config.yaml
intermediate_size: 512
vocab_size: 8192
positions: "rope"
attn_scale: 0.125
bias: "none"
init_std_qkv: 0.0332
doc_mask: true
train_tokens: 447400000
max_steps: 3533
Each number is 128 + 32 x the weight over the matrix's rms, rounded and kept within 0 to 255. Layers, rows and columns count from 0. Numbers have three digits each.

# down: layer 4 MLP down (transposed), 512x192, rms 0.167, rows 359-444, columns 48-95
# gate: layer 4 MLP gate, 512x192, rms 0.183, rows 360-445, columns 48-95
# up: layer 4 MLP up, 512x192, rms 0.181, rows 360-444, columns 48-95
down359:191129094144126131147167104131134167117140085098118150153105187164121078100002169138025090126214193113064151158108101145142138136154084136122173
gate360:102089090151109058153148104122162118131117129119142149156120083126105121095132180137126162114130156113142087085162098093142153111079091120117116
up360:132124148131137075152177115091132162154112148139196159093125105118013108144073159141144130109121147133168088127119073133145173055124141109120124
down360:110132128158143152109159150119057154092148115124152073141127088146127106063106192118071121081105151143132108074046083043136100165102148150138133
gate361:176087106152119148086127146130130119108152121148136164082126151093122122192156129153170176105076091138120206110159132124147096121149147137087132
up361:110174112155029112171101120151184139081104173169147132087143142145082107150141080132197056137087110156113094093116097146136109141140126146144085
down361:075115085112162123125149097080031148219108162120147148173139170156131111117118171161112104091113128110077137124152081101136154125132089109109117
gate362:095142124098114122082130110086141165077075109140128089135117189163154106098120179103168215102143126141178136107136160166120145133174158125121148
up362:165168145097070171098106109099149140150123129161162139053069125161126125149109136105138142097093201154133130095153146139154119115103145116094150
down362:091154101114175168141082170148109089170070132072109093130092113116138079148094108153162148131081117102107158198113140110176131089045127127093142
gate363:173114157107150149141134131118078152113111155110136124068142154188184165132132119102209129154117118151101071186196145107116117090195083150150151
up363:093119156136160175156145112138099091145140086140145178106113108100086111176177105148134172177165118138129184156211134136129080126080106141100173
down363:108155131119158141069115152145130166100101204162136156081155142214129109119097086145134115101156147181156108108130105152110097116105109125139166
gate364:125156122111151129114131178172154174129098121173188112154089091076149175163098166102104183137129096171108158104159168071071165137193132123126081
up364:154070118168121139122150109139113158171166163149092120146146140067127149176187105153115163077115139147179169085146109097127189199140132099109100
down364:113122100119110091150117054128128125134112099128162145114107114115112128132189185105160156078116127135114143154200174118102107099135165082149081
gate365:122123106171191131076163147102157124163061079220167071147114115112178108135180085164093092141172088156155133101059126090099106153091172074109148
up365:107136160074089055113159078125110140128062049187111077145171130102132156125091154073159154111113147157179170111074124141154204179134168097109154
down365:111132052102128105152160112180156155104132113084130138094105109111139148131164151120120100125103082127105082179171168100122089153175111159110107
gate366:126130149140091166131126128177123172128190151084117160165143098103101139171108130101164078124127111162158139099082102123096147151124086127154127
up366:149122167127125097093088193092156105136137108147089084131086159174128086096100086146107107087171144155142097133144120126137178148100111123130124
down366:073107144089158125112120082115145126108145150140160161141108154146115184144129112070101132102094154160108085132114082078099141112110160117113140
gate367:125171127123060089166116163073117098158063159161162144143150147154125108127165086118126105127120090126119120118191095130105137123099110134111098
up367:095097121154155101111089120120152135166144150084138120148113094061154128157105165140130178136069147115149158161114126102169151170179178132147112
down367:135164086181154153150113052161125084102188079166108152092087164106096145163141136116113101142135169112128142170102055118135135151142139151149116
gate368:104121123188153142162117167138129143140148088170141103100083161208098094185071178158129162122152116188163110136147072121088103144134148126178160
up368:109136167208160111039142169139111142122189192115116098192131119157151110116061141117113088186076082136143148152112047123159155163106132198138206
down368:073145137101139156138171126114104156156192130104115194160118099111143135113143103132079122095107140204086127059165134118086194129111134103165090
gate369:113099083167143125030155156119083148190132118125150160187126130132116154106139107168137099130103130096137137146131172172069172094140127104121151
up369:130163099104182161117116140138142192130147145154118116114115062099112148103157135064112099140171147124138123147147173129149151087104132186132096
down369:115127165105159128125100126100190148102142165094164109074159136124130110140133143089147174143069150101131100119071104055137077145157126140132152
gate370:135128134112118091125133084081174155143150182123110113164165126161077130117143159134080155106131190110106156138089156170134108161138151106093145
up370:192127097145146154138144156131116154109152151153132101078113093144176173109152153185187127121175178178127067164163138113123129094115119152177148
down370:119132125107097086106161059119147138136105157186091168123119119169150075170127136085173138099091113156056141168169179063135146144124110174133112
gate371:160085130122082087131171098188124109150135081080122136123096152127150148134178134117168148144162086105131118151160151149051131132095108115182125
up371:126107141151100104127107140115163122111100071146101153144139132101164113167139085060119128135129115125154153125131150082081113065127130155124126
down371:132135134161126139078147201133109141092136160103144111108133102122104129114224179184120093137155133142119111085108068143146137194103098150128133
gate372:153116106157153096073138108142129161104100211160097107111132158130140152160101178189116131131073133163211131085133121145149147103090141074212151
up372:126109167130073177167072107050071132146142148087139091106142108153159113118188114165115142113122126114128192198109109047152139163152134118132134
down372:165161118086154172112067146137115123147067196092194135100071120083117119116163116151135077187119153129152120129095144113172120102179111152132127
gate373:089105171104162107143079166093114203135113052128096133119117122132111140150104138165099164124120102120041117098090156159194128080127098104103133
up373:125151180114136138128081141093120091141111069215120175116103042154117150113139189050094129168106109143083144166135132112042089089068106175160099
down373:079188142090158118120124134123151201072133065085129133120160131161117140116105158163114120134118105125071069095194159087106142096112172100103104
gate374:141106081097119030105124123146096211172063154103136119144119140146147060153119119116139177114068199100109120112149097146127168050118167116172133
up374:134132121126143139126062071136145118162061100145087172119125161147126127110118065147148090177117116114158099144139139077129066113111143163142102
down374:158155189199155155147114133149115077139176120202168159110157142143067145085158138207107102160131160140143102122066118160199081207082150126116105
gate375:025151083146184136096171141164075167047146100157094130160147152107184119147076155095113109118139052147137124112154162104046162141057086116117112
up375:123143098165176087091154132086112164066084128082098167116155126140101108165118130118133163112035120181104152159166127131135045126086059152122123
down375:154087103032109150144182102179144153153093095156067098097098139078092114119082097090080116054150151112115106158134094162103130148167094117138164
gate376:210123083104092121066106132144102123115098109148133140127138096134110186105079149132110132128112119142088200170093106176125161087077128162092152
up376:120113134076134100121130149150118077153165181082161106173157086148104129134043113019098142093115113152135142083084122130121144084125133159199151
down376:180115100113074157131136163179134135149141079102119147129109159132136175090023155163159097055161127116110171180129133127108085116114103114160136
gate377:124081115152123080164108137069177142125177109173124140189140104091110130182085160136097170135082160125150204076151096156111081185166156086134071
up377:077142148124107100058174152168167093153122160048121204134151166146111091137112117103171203135187193100122157143192116127135129181122071131114181
down377:078168145165152149119142121151113127023151138138121158129126062134087160172168089128129097094098090072116092105086059191145162151131114120155079
gate378:129090125114106126129103153110082107087147134090134148185060180124126147172115165105135188141155100146148142165122110083048114141126134142134065
up378:159128078157147141125087132168206104100119138147123155143122130150058086106156105167090098151127172160196168104144087081191124091126162130119164
down378:108172130175163160099133140158140095166165141161131145117136117136174101139201132152084054134185098145101163068132132066135127097082087143136144
gate379:129113114160101123076142148153134056113154119083121125188184135125123116125119146067055129083193060076127100123151113153087138120156086145104106
up379:112181135087083152026090093121093132154150210072151083109071166126124120135124076137072133140128163202134117133132114140092117124222114153179153
down379:095121121102070152126163167160139109164145115166152076120184106132089095086046162129096108086148136132108092129123074061106153145149101108157109
gate380:178106098095149112105162124131105123131175124128112152147184071139102193075123133130159187131215128124130137087195167166142173210138164124099084
up380:158176093069124133150142058111140165131142047070108109143137083094173125101138108106111103151172150184150109129165098157048104152176158112135103
down380:161063161112152126150146145132113112190137147140122102131130088133090134106088150125160097040117119086162139065147062100129129202183121095134145
gate381:110096169115156207138143123167170110121123102085090129113104111117099161141125178154162136164111078146078122097183091136092203105061115123112093
up381:144114130109142136142102126098081097206144160125141126083163184066119139084137117163085174154107121142105085149054087151013118149171147089112093
down381:133130121147119066096138125121173126110123108109078129087144092073106138175175157124143140108154093082173114098139147090132115121120157123164133
gate382:082180057079143113077145091124218087152124135119117101135123141124111105125151081124163125112103102116139118096084142148111146142155094110142111
up382:157068170121160108144131119030142122175129195065130217175160103116108116102157107165125106075138152127179169153139189150121186144087049154134135
down382:173118065146138145140132142166168119130145127116136107114125140139154178141081213146066110131086072143180130106105146115126136130079168191162144
gate383:144114118124128177149075143093067058127086117140185179142094174088104092121141076160099103208113098129144140186114108092086132120148117076108137
up383:118109125128144147131188128129142147138135132145143113108152173145134126088089108091144152108041104091108140128145139103131150128081106133097200
down383:075117119178110135118188143109103153090144078128140145123113120120132105137101121123066108149145132079174063141119134081159113129098104100102152
gate384:126119133136118131134151103152128131108137053109084079181128148110116125101208059160138177121156156187175122171165057170152162113079158073110139
up384:093098112109138121150103090140113096144162204128141148151130098143104101183111147064134104107134176137155152150093100074172110130108130185152174
down384:151123134139138169103114197105126093195133134082091130110191149141099153163058143123097087136099138123137118107148126078136127130164135102103140
gate385:142140059116126133147119101128163149106102121120110147132099153158097113155134075151113081127130093161091189139128214124161152114124175172066110
up385:135106119121120126137156080126114148099177095115173151098116127076056152115121138069158151137092164127135036088128102072138107159141111124211153
down385:132123182157128146139154185089093117218080188130093162096118149121096149137093084099126137124106095115122177122120118139089182111087095101168125
gate386:144082181154098164118122170159126077109181176134112121107128145095170100136200123117098176183138124125190094159101125112123079092131177120164127
up386:134202131191125104136107127149140116112087149128152121127137216131138114120136116132147116168108114146137167123135121084163122110080127112065136
down386:069095105137113110132090136155130097128156057168049139113169157162154078132166083191138163127176150151114150080136110146147150112161083119097137
gate387:117114111164128093068141117136152140136090185144127164106115141135115134134142106138124125189179154154133155151232138126140128083113107098133148
up387:114166160122105112142183124098175127112104115129047121208124184077105075060138134142155183143098124142149140085143114105104125086171169083150084
down387:181106163091148139120146060134177060140160060111137134133143171159131173137088164118177145096157123123098045106194180081088096081122161153124053
gate388:122072143100141107139100163125106113130134140126126097146140113136131153192154114106113160068119107120173153122175132157145152138154136153105158
up388:143154094168143114099127152152100160152088163105137162127118064081088093113103141137144125131163085076136139115168140209122111174062088162136179
down388:116120153154072147186103157115133104191167163122135124150137134074128146101153154152125122148065109126116102147086160110168145066121180122141098
gate389:123124141109179127122137160121079128109192170159067088166068127106112109154132089125051080123091148189121170142147134126066137154157071147158126
up389:132118149089164138173096126120152092067125161142175186101176101133107131092106178136183165102177129117100131103096176121122100143151077119103070
down389:118159118072115136105114090144171090090131139145104178123152061102098141182129114118170170080129174107099105153183223128154134192099100157105108
gate390:080124166133139135119119156115089178114144189112127150200094184141131049135095160107168127186136034130041143178165123087102137151186150129109058
up390:108104095114059106123074160087114063085152164126139134164154135162200132123066144156138112180193100093104104128128144138163132092114097103102145
down390:120119094135167090082127142067175129114171130172129056154132061088143124178128127059146149170123161086142161146099121153157190123074172157116149
gate391:143097165141102141111151050206155172099106137125178107147156089174136111130125196168138099131098116110134179124127118112184191091096117139144110
up391:109145087075079161094103193168123112128103115154050133166159079124131123202114104128128103164153101176129116077193147133094172080145104080108176
down391:173116162199089117155101119124180124213150177183118160080163191127134105093123180140143124150180183131098078108135171088151140166109106114096134
gate392:117162129115135217070132157127097185122105141126143121109136133104161138164166146181076106183103117159119142082082136154126120145137106121119173
up392:125170140150101131068104161116160068121149116143153182056148091109090162121124096163108105136122123108087114085090162145080132126103121117169119
down392:119158139130059139113133126209132099122141123100176125124075166122166159156175131068146130101171106168089133155139200082113126120140078136182097
gate393:158113148128124126099198083121196144116151167072220106132077056125169129156184098152151122136124072200099119113161157131126159123129100096149165
up393:118108156168112096124138129137084137150111109112100126142090105106159123199128098164144073176102061183109085147071089121110172109084186162145125
down393:127146123147120117145134113131102132137130159090113150152129108115147167164235136111104149142155140119112145142083139151145130105128110129121137
gate394:083124113097057117095128112118086172153091113170127104083139148147111154103092158152107110091073125153104146132157145163140153126124126163145149
up394:127138150135138192114168126098131063146127129098083159135117159059093149166131100135139145105108113132128042130163183172098150154090151129172090
down394:136124155068125159155148148158148150050126179137121120094144159080076124090029143144118156097188166191063151068172175141154158136110163178112141
gate395:113135144081162092175115091135078108092171146169167129141118119124120156121102135141149092075062097071129121077169116130159139194172127090146109
up395:127159117130185098144211172124105114086091144111098141211125103096134157065051186167135112113120148099162109101117134132145142132131161070104108
down395:074147116145106172111112104103069142159173174144133112133097125135132131211098116163108130098098097101140202137176130069086082174133144156172153
gate396:199141127176084139084096185114117184123174097119177104101193187188116121152109098106084066113120118060152135087125055119146135108090115116112164
up396:137111098110148135146126173157160096163136148109141134123164097102091129167162121121132072100143160144154154133094111164141149165147110138105092
down396:107171132114145130151138082116084162127129141149100154173107149060107123081206120118166171139094133172129073166115152138140172158158138091125119
gate397:148100125146135212117162117149075152110141164160109050100089117147120118138115094093118168078173140128088112166156143145118105099150161148141147
up397:107166112158087162095135113087146139115120170068147119152101152074152118142113113141148124122100145119108132054078104080129151156126109087113166
down397:176122149131075112171100138117087160097125143132160111122103123174068119090097075070136099119122113154178133088076153167143133120130108078144100
gate398:106152073178153131106089126087079145144128130131106127123120125132124075136148120119080152171132091166166107120160124121102180165106107084116093
up398:106166165107116105130110107141135107121144139133128125115123125189113135137137164116117130150152102166113194132118170135125135166130136079089116
down398:147135069119124067172124146188101145076089122125146166177191113119158193126199138119119152125106114113145102119190095097183106131133097196160155
gate399:120164141151127140103191117101146169094084182092141157132105111121130133163193084140130115166144123110125136125128101102163121108135174163096118
up399:067143097120128187143124124169104134161128114155169171184165172195154098129145157173104159129109135105138107107110089148163184118124108185105159
down399:157165133105129107122115072156091158103087111151121069094153136119121141113083122072128126100164135121141127113115128130102119132109125119169102
gate400:105102148153201106113138108145128155085196190083084101088105082097121106142073156109107133082091112120078102096095132109140136123165096133114157
up400:119119112148101169121138208181163074170137143123146106144098111157174107073131132071110138157057107132138171165134125139186117141143102173085159
down400:094163113142120182115120104201089136088148136086112117135124079095158140157173182050080119164100140113142107140131102124121086131176120095098133
gate401:159087126123108084199114154084131168144126115110149116102097131130142139178109138149116154178157091150065140142146131118082109143170167117109088
up401:160124103162131109158102134067100141184139113062205083137111057194105098151143131194099176142137170139159136118148095129116113078142087141142107
down401:113140160136183074112165109158127164099165148141093158151144149126083153143251090060113128148147118079131147086127148105131131141134139106123111
gate402:124153069087134120148101131093117128147158133171126095119127173085182095083134117150126140174129142111130142167176141087112085069111099093073140
up402:112110087133138135132138089126091027182144158101124100126099112145172108108118050126144078111142131071084119162147132124124126150096121161153127
down402:139114113160060057127163114083153119077105129095142140152092126109127154102045148174138113139116089123177141162070084129124153168091117092093145
gate403:107169094162150127122149183114116155108108069134136122059078127117100142155124159062107118122145149137136165134164083089148111075066086110167149
up403:099114133086178135121139153125108125068192058114120156133070088135117089110107149096050154188170111135124126102165095146147107138092112148215133
down403:103117104158081163107115170165152138071132125099170123195106124178080130162149137088053107161182151148200157115141118117141112090084130108134150
gate404:120115149092151095103147118080167091134091116115109126095140148127072183113065096110193142162068109194137157127130111163095100100140125118106119
up404:136172110110183154155141153148145179142139107138137063187149150172142118132157128139110159128109107096122108065099136128153158163112088137155149
down404:126091055146195106144183141047158139150146129187205107152115069178138127137095094092149136092137143145111119125096090176142092145158148074093134
gate405:199082169110167093142149125120182127137129148106109120116117124059161135193176140130092103131120125089125167163138100135117142091060159109172117
up405:129104129137154157139151156072175153153158150176117085210052124103115107124177118104135181129123106112123145118162130152104098153150179111119124
down405:099154117181084115113131200069150156152120124120173146118142114109167101155117053128114127109117188126102134087146084133110188104168122160103108
gate406:144159176174132171114149132098166161123143143128101130150153150106085088137143092088154085123150091117140104135154103143138117193118151150107137
up406:073155134119157113081146116088142079099135040166105129187121141143133150115132090091144086066128123178133135120160208178042077087139193139114093
down406:162159063152150138111124094132150152073100153174115108159156127089132127124053079162098142203144101160122148131171141151128180188116129059149150
gate407:102164194134105123141128123147130153104135093135099091130170140070167137135066103132114226147104140112139119152168163123028101132166144091192150
up407:127147071077161114088147159199137096144104073094086113176216143192156129101144183099146114126119036175168122159073138177183052169081172124013146
down407:054087122130139134117114195206143118131135140159141137156102122209180119111064167091128159147087172168142123123147102107128140158155076048228091
gate408:096120081147121133100137169125137150118116109108133080122136122136093140118101151093100124160111082144115093119106161120053125078123094122097102
up408:130179096136138096196149120143136142147084133127157098119175148150117063069111132095166129165136124134110107093123139125123126148109084114102159
down408:115124118134100151154131140133148100114075136084100124163126084165140157129160153064155151101063098084056121147108161096120119164109115101108082
gate409:108122126177123107137159102106180127123127099098162125187129161164061091164148135161091085150109129132080179075119153130153163100142179120110081
up409:101137114217116163150156123162123167139126120059079164124132138134150136083150125172140147152153190112097143142119126127241097146046109120129148
down409:112148183087127094191105196152125108152120118133182118094142193135160092189104130119162100191152114114148113092095069120106164072159194089164104
gate410:071165136121161099038102106154123163138120125115099114127160077115155110130180182135119161119082111203151130161113088166166177077171155116117117
up410:097172086071151091146092159151082136131132128161089170127104177193129088151093143142165140130099154132076159132127098102176170153163137109157124
down410:148098107112075159181124147131140140096087149162128146051134151125122138102022102088097075112110147117091156135121112080145118117136080121134108
gate411:134182115138086168103156119162100142079110123096082103101090161112145077085162134146168202164126138118114143234176167103079158099162089138112178
up411:104180065080091140115134131144115095161140083154098142167140088031108087115141063133116134104187123148187123128094131119178134129093155137154136
down411:096119124101116099161126125192128098126164143163096161117130120114109117115193094120121113112152114162126109114079188188137158143107175157159164
gate412:161085092095138139142207128180134127110109136089126145140166110194177092136158125168157098160100105075124084096135119113121138143141096099136114
up412:091180203160151152084168098142082077124081150129086123087146172075138141173088152120125090111079154135089161170128128169139085094121099127146098
down412:099084126102128141174137127096133190175118179121155105168145134078119110128092087170168153108173124159119132117132170146118147122077166181138170
gate413:145146139166099126112118102107080115183161182106082132109135125114087071092139176132149159131148101125079112151152104133133126165106147151147150
up413:081150076137149103157122080059143112141132140105121131091077113158087075135085123122199148118137192120131142093096145193123139097089139136172081
down413:155145100161107117059108120178053152103104146150108117153107139058119088151021067120105162093143137124115116132145085068118085167119080142122138
gate414:111067158078133166180113216139146130121144150095135189126160101124091152116129138130164140114112147154132056117148111118093134098146060155113085
up414:149142105091085129089182121051108153050136126104147140096120158130172103132151141150097193165133165102099111153130091143107110127098091101208153
down414:160147151098144170165158149194159142144101111133147105172135108127140089065072118105223163119161130173156137133178181147128133138148104143134154
gate415:163073161120121132154144071132157094127146089151144162163128125116145130091090090079132105141159065139100119117112133102150132169149157090136108
up415:159148112153157116094117121168072138127169197179152117156152131097170154172139140172153122138105196111155175154114095118091122149059156148156143
down415:177154103105121109119135147106102131139136146133134130106117149156140091176077141159122073077123145086157103182166109126144123171116147171092155
gate416:090091105135104055182205114166122200199127125114126131080183173131109142165123130124149149151177111123153076089188117124141109151107139130173163
up416:073121146082058054149160168163135155232148162140117163152116131186171101175091177156157123160132132172141145158112076143093123125122168139127091
down416:148141135120167134085114070118145154144156097078141148078104160056136134171118132152125150151104078113115094098118125184080117108131101122122118
gate417:116145171120085069115225178106127168139131101081122168138107151084158178118156106100160133128157062157136114142185142127080133094033167124123089
up417:166124124073151152118090082121078081130103191146089141157094067179180095171108183134114112175150105121086139155090129139158151133098119129116117
down417:085143129162153122121108087143126143110150101139200183144096110115095147164165158161195158132137112109102120132162128199172139128135081135089166
gate418:080114196109099110129175129124102181119130160171164129149166115130141067121157095032080181157145100135135142099120130135172147160185091098063101
up418:169148112170108097136163091136210135123161144134140177110212199092145093155114162111106089152108136120158138107175153130141177105157119142166085
down418:088159100076152167090097182110137118133108137131132165105095077143077127073154074097102159104174107168168110140095114127142128149053159115122110
gate419:140171111138083147040097167185118130088140148097148154150119116152109195142096104086088165125116083153108150161197137109075107077166118132142103
up419:148151172152148178154063110142098150123130199116083155129121116112099151131089166150176091116151083111138080190168082117089142050086139155140141
down419:122146119128151144138147091100160123135093088158162063096148129077073093114104168122161143145141108109158108097109120135154157169108127101117101
gate420:128104190120145130133181098099128082161195113172175124106095150078119167104104166122088117142158136113155099145132121113125128097193141161101132
up420:138147147139186104116117192121127104110102097133103145109133200085140179092143068157158092101128160145115081174147091180130140164148108135133151
down420:126122089139130141081133135130085126197125159145096107143117100128131142151122179124117188085109142092122096124131159126098111138067160145138162
gate421:123205086152093121171148153165151103097119138161200172104123165135099123130114147099029149146154108060174141076126103133049078101120088145091115
up421:157108169132094123083155103133108121097162148175173097156172083082129105139079130170112128130148181134186107139206105178161116076152156127107111
down421:146094104138060161075127134138137163109152137107109136153168180151124103105114138152145134093129136191106109116096139115176149150147133101116119
gate422:165143075168065125077126156110137089103156212135146161109139104100105127103101171135113139143154092209114126118159131101162152172151099133164180
up422:135131079177208160130081144199102155109155086118158150129131125161134154144138103118178112119171153069142167167105157141093125148080121133126134
down422:114142180080105149108097109174115147125141042082112099137118153150108103127043114090128103140141189095139159127085113120053152118104177135110100
gate423:143155138165171130066135160139087164158118138111179127126163135076197182127095060107127052136100127098136118203179117179128156173127145116106159
up423:106118100112139181215118136100188143123092143163143143184123176110082131086094138188108169114124159065104046151102153104127104148070176109125088
down423:180102138159141110200153089119112132180146140118141163138108153076164147148168118171177134149155118106151060179125137188134146130144139106116082
gate424:030164154153094125086184124122188123084172107123102108139100178194089092190071127149121129151160178135139193108143064123134171184146168084078125
up424:117090106090141129132129067019083114132117113131183145107113174134203138017172118050178108173174127134149062085131142153162149119136152087149151
down424:074162144123124095142089147084084173132088094125102079174133070145069126178111125161081180145072105129147116133099140177136147167160177129156128
gate425:105087108160086120133117102126124171124140109098096171098068185085118111149187121148147145129115119069210151118126139133173122108133134114082120
up425:100125155156124095104114100119178107102066107140110146147126142117132153089098104085133128086101166121109119098164111137130129112091110140134172
down425:134163137105134155100070114125139111155111100098117140070098135132246148122165148139105094132124086127141105125138156174125143182140096173110136
gate426:074115142173181105194146163165109191077101191183182148120123092124123132124111062121115131157120169113129166188120198197108165105138097114102094
up426:100171135167135101123098152115105141087151123081119097166094140057110081155171140107128170113104147112180120086085142108100141114098125111103167
down426:101029081108179086130147081125154152089136077165149072133082089169095125161131071129120147183181140097141149113162151180141156110198106135120135
gate427:143156191151079188137116073111132091120091099132102086096108199128161152116060080124116157054116146139104090109146113179144091139160142089176117
up427:130190116119121158161130086126171115078170133085118098105113142091151131085149117110124094174081113181100138128172125114137129116118130157157149
down427:143155116130142127180151141120141137139077098106132111161141131049130119032053115078099114144071161104116119189111075044164123167118145098134176
gate428:126035103067136159157101154128135082149146111151131150128121123135106176123075081158106120124174135136087163136168188106107156112097173145119089
up428:143072125118190156141189116161145123151140177092173123172196096149176033122144119113098133103105120096119217165146121153130094132135128133098109
down428:099133163072151156187151158124073116084068155098203121147211136148109018093230118110203092144166129037159138113159157141140078107097160062114095
gate429:137074126146169123132155121155157165101142151114136173141079113161092157148088119137073145137075097150133137121141171180126170127060097106117092
up429:111137134124131118188096166190170163154138163129108154109188159172123129073090185097118141125165195129129147110114106109097127126128137184122165
down429:131127158135122107152108125137124157130125139147156113126093127116112153143056129160083085124115110104100167139122121137124126115145114144119095
gate430:130119187168090126139098101150151146124136176079106176134140106110169193129110108133148111152145143133148142125201077110142151157116099124107114
up430:142130194130166118083132083137161105114110121097109097161116125073118112074137149116165063103168109131101146107054105125119136119132149133106100
down430:111156173127140134125117159129143098141089188129124139087148140126136135134133189113145187069103105059148096090124130078121108134078132109123128
gate431:142148115117105142136142127148161086160069139113167103157099183121120104056168177096156075129121123094133126169093181136175197146155125178140160
up431:108070220082170123110124142090092191102103157143200155155138115097159159141128178165127151114158079144137148082108102119095179180172137122158145
down431:136145130117161133143075082099137132131192121173109112163092160142096158122097118168129136095151184147155121119181082128113091091122088165161070
gate432:139163196056099142145179090164152164138119061144217098105179173125092106153121103225120141183135120089105104136116158208124057122121136158157050
up432:065132149125117130087123156045127177133077113144161057153077137104129124113145134140155135092125115096123140148156096080134101140151081149138152
down432:129127145114169098137105081126127162117154155108076137159195132133129113113148168133123156155153146141104099156146155158137116088128167133139103
gate433:148175175108160163133066165149111180089122137144152132115125137144159083115136137123096123151154123115097142107126169108103131127096126166154123
up433:142118106177121112092114078122211107104165108154147100161103127080145159085189138135151151133166128136122124131091131127156155115161083103098081
down433:144152109083091147166140136054143142137171161118107152107073155056161138107117096106143126132127094117131109101115084124116126131096142097184091
gate434:147047118122170161161095180137138155128185170140172142103113159126151159147115110172135157104116151148125114142179135189150110182115147126112104
up434:136133126134101067129124127158180169139119133051148128150201074099134129212046157155151127156141074107115105075150086122151139124118086149117121
down434:145106146127193103171127147114170087155128090126103143116106079083113144129091105093137119128140091153172169142160142134118124115139128179142158
gate435:162125135233105061079132188114142089142181128091122119137109170109128102096150134169094122082126153093148112126135136052068132118128120070117092
up435:149107158116150126114106141098081141146238120064120140075098105131116150134112130113177065082161143118135171112121099115139181138115119121163136
down435:107076138136151126125102052124094124132148110134181088074111149115146141156113096180104124105129117153176185129083143119159171104163116068161106
gate436:184148058179061131147176138120153157073127155104088105105091112160222090073121102100101163177107126081132096141120176162116114167155085152138159
up436:087153169089130137126095095070149186166058107139131123144150097146089130173074151170136108114126188181151135133130110136091144097144148116127105
down436:081133126152097147096134180100101158143090116111128101074134122130181082104105146138071093128122071137129141123162151093138082114114117082098122
gate437:137113101118116156100137170171154062171089119111203124186195144131110063069164133125122130093126121115200190126157086153149149089093152199135186
up437:092196112174067103111113188120097145109126094156137139113144148170144054133115120165140103187111120112061141085129149187165153123121160166161150
down437:102127169117099107107121181134083144111120165128144117142172124148119140075198082129127159137124123132147070073119087085145156132134151154145147
gate438:149070145106141106093109167117102104120167140124134117128115129126133092103127116133133089174100119117105166096165168154103113068081098113180145
up438:115107163112162109089152099160135110082088070123112128134171118141147150150092198084144168080125108109121115132073178148116130148154207100091095
down438:173133087082106114102096212181150143082114101077128116133099187183148191096092148097134120103131127162173172141191154128103129184108110098073151
gate439:116153047113113123128107161093080106099121116131077105156155130099148112106115126125140127142180104158123145141178139093089116052178114111083096
up439:115102145186102139107152096099159121082124127153166179143136083091169116099104122096099072136152108160099148176128090162094121128114102188128108
down439:124152140155159138080119190072108140122154105075122154139099172130126161115113219124146110115140141093096113114110184105092132164102112138094186
gate440:105143141140169178159130105108079057125091124118081136090098166149126079172122150167117138091126100164114139195131118154108095074129151102123116
up440:118153119104138096123120157175137099146127148102127175112186087171120147106105153124247129115135057114138186145108093079094104132107109121102115
down440:124144137145114171164149169149141172083101178122155164124164171145154147155163117134149104143137144120119043121160116133147105121159127081160155
gate441:069122096170112141150149130142091170069128119139100157115077089150136159156196117149187132140108052114161118160102130164139132137110105126096146
up441:137136160164161124140152126102125179126102113084140130120070084115134152209139108092159109107140186167204151150139125131124123092086056144072131
down441:113150152157159168145085109114096138100145117086134098147139064117120098131156147164107148148159144173106147154090075121118148139177141124128127
gate442:154089078124133135120113136135084114082157163164180094168112136143101196104115134090129180123129128168167086128196121065133110102155158078123172
up442:150169154097144131103089119092116128155139141068136179102100167068163115194163112124135158170119131088125192123157158139174137138116098106133124
down442:101108138169118084105126077060065165156153136135148105102088086140108116111218116144134136051098125071077112111106118128113144119124191142109187
gate443:106108135125113181112185117108142123182072133094203201117184182159166113157147169082125124109113116140109161133125128163128145137178140099162115
up443:131119136115100098173162162144170144125097103064127136197151119136129107123130121110075088165094134196116173110123127163148096146121161103160111
down443:142059155078150078107179107122140100135126111151120076093104064132110117182129161188067127088092139131131108149204110166104146156134135126131125
gate444:138108086145155164166126126102150133140198161088080139167149118097131163151217067113117124147075114130095173147141110075087149178130098117096108
up444:146190136117111125142119148100134081055116078164179084123112104091181154131169142126182136165112133185100096121144148149087130112097107149114200
down444:119097110111204162142191165090148138169122153115153100110127128191122119168086136138118171123111111142173157131056089123088112167125130113090118
gate445:121144173155121101105115072139115125176132126096183045066141169149123085163161096130203130137193139170130139133107084174084202149133121115133109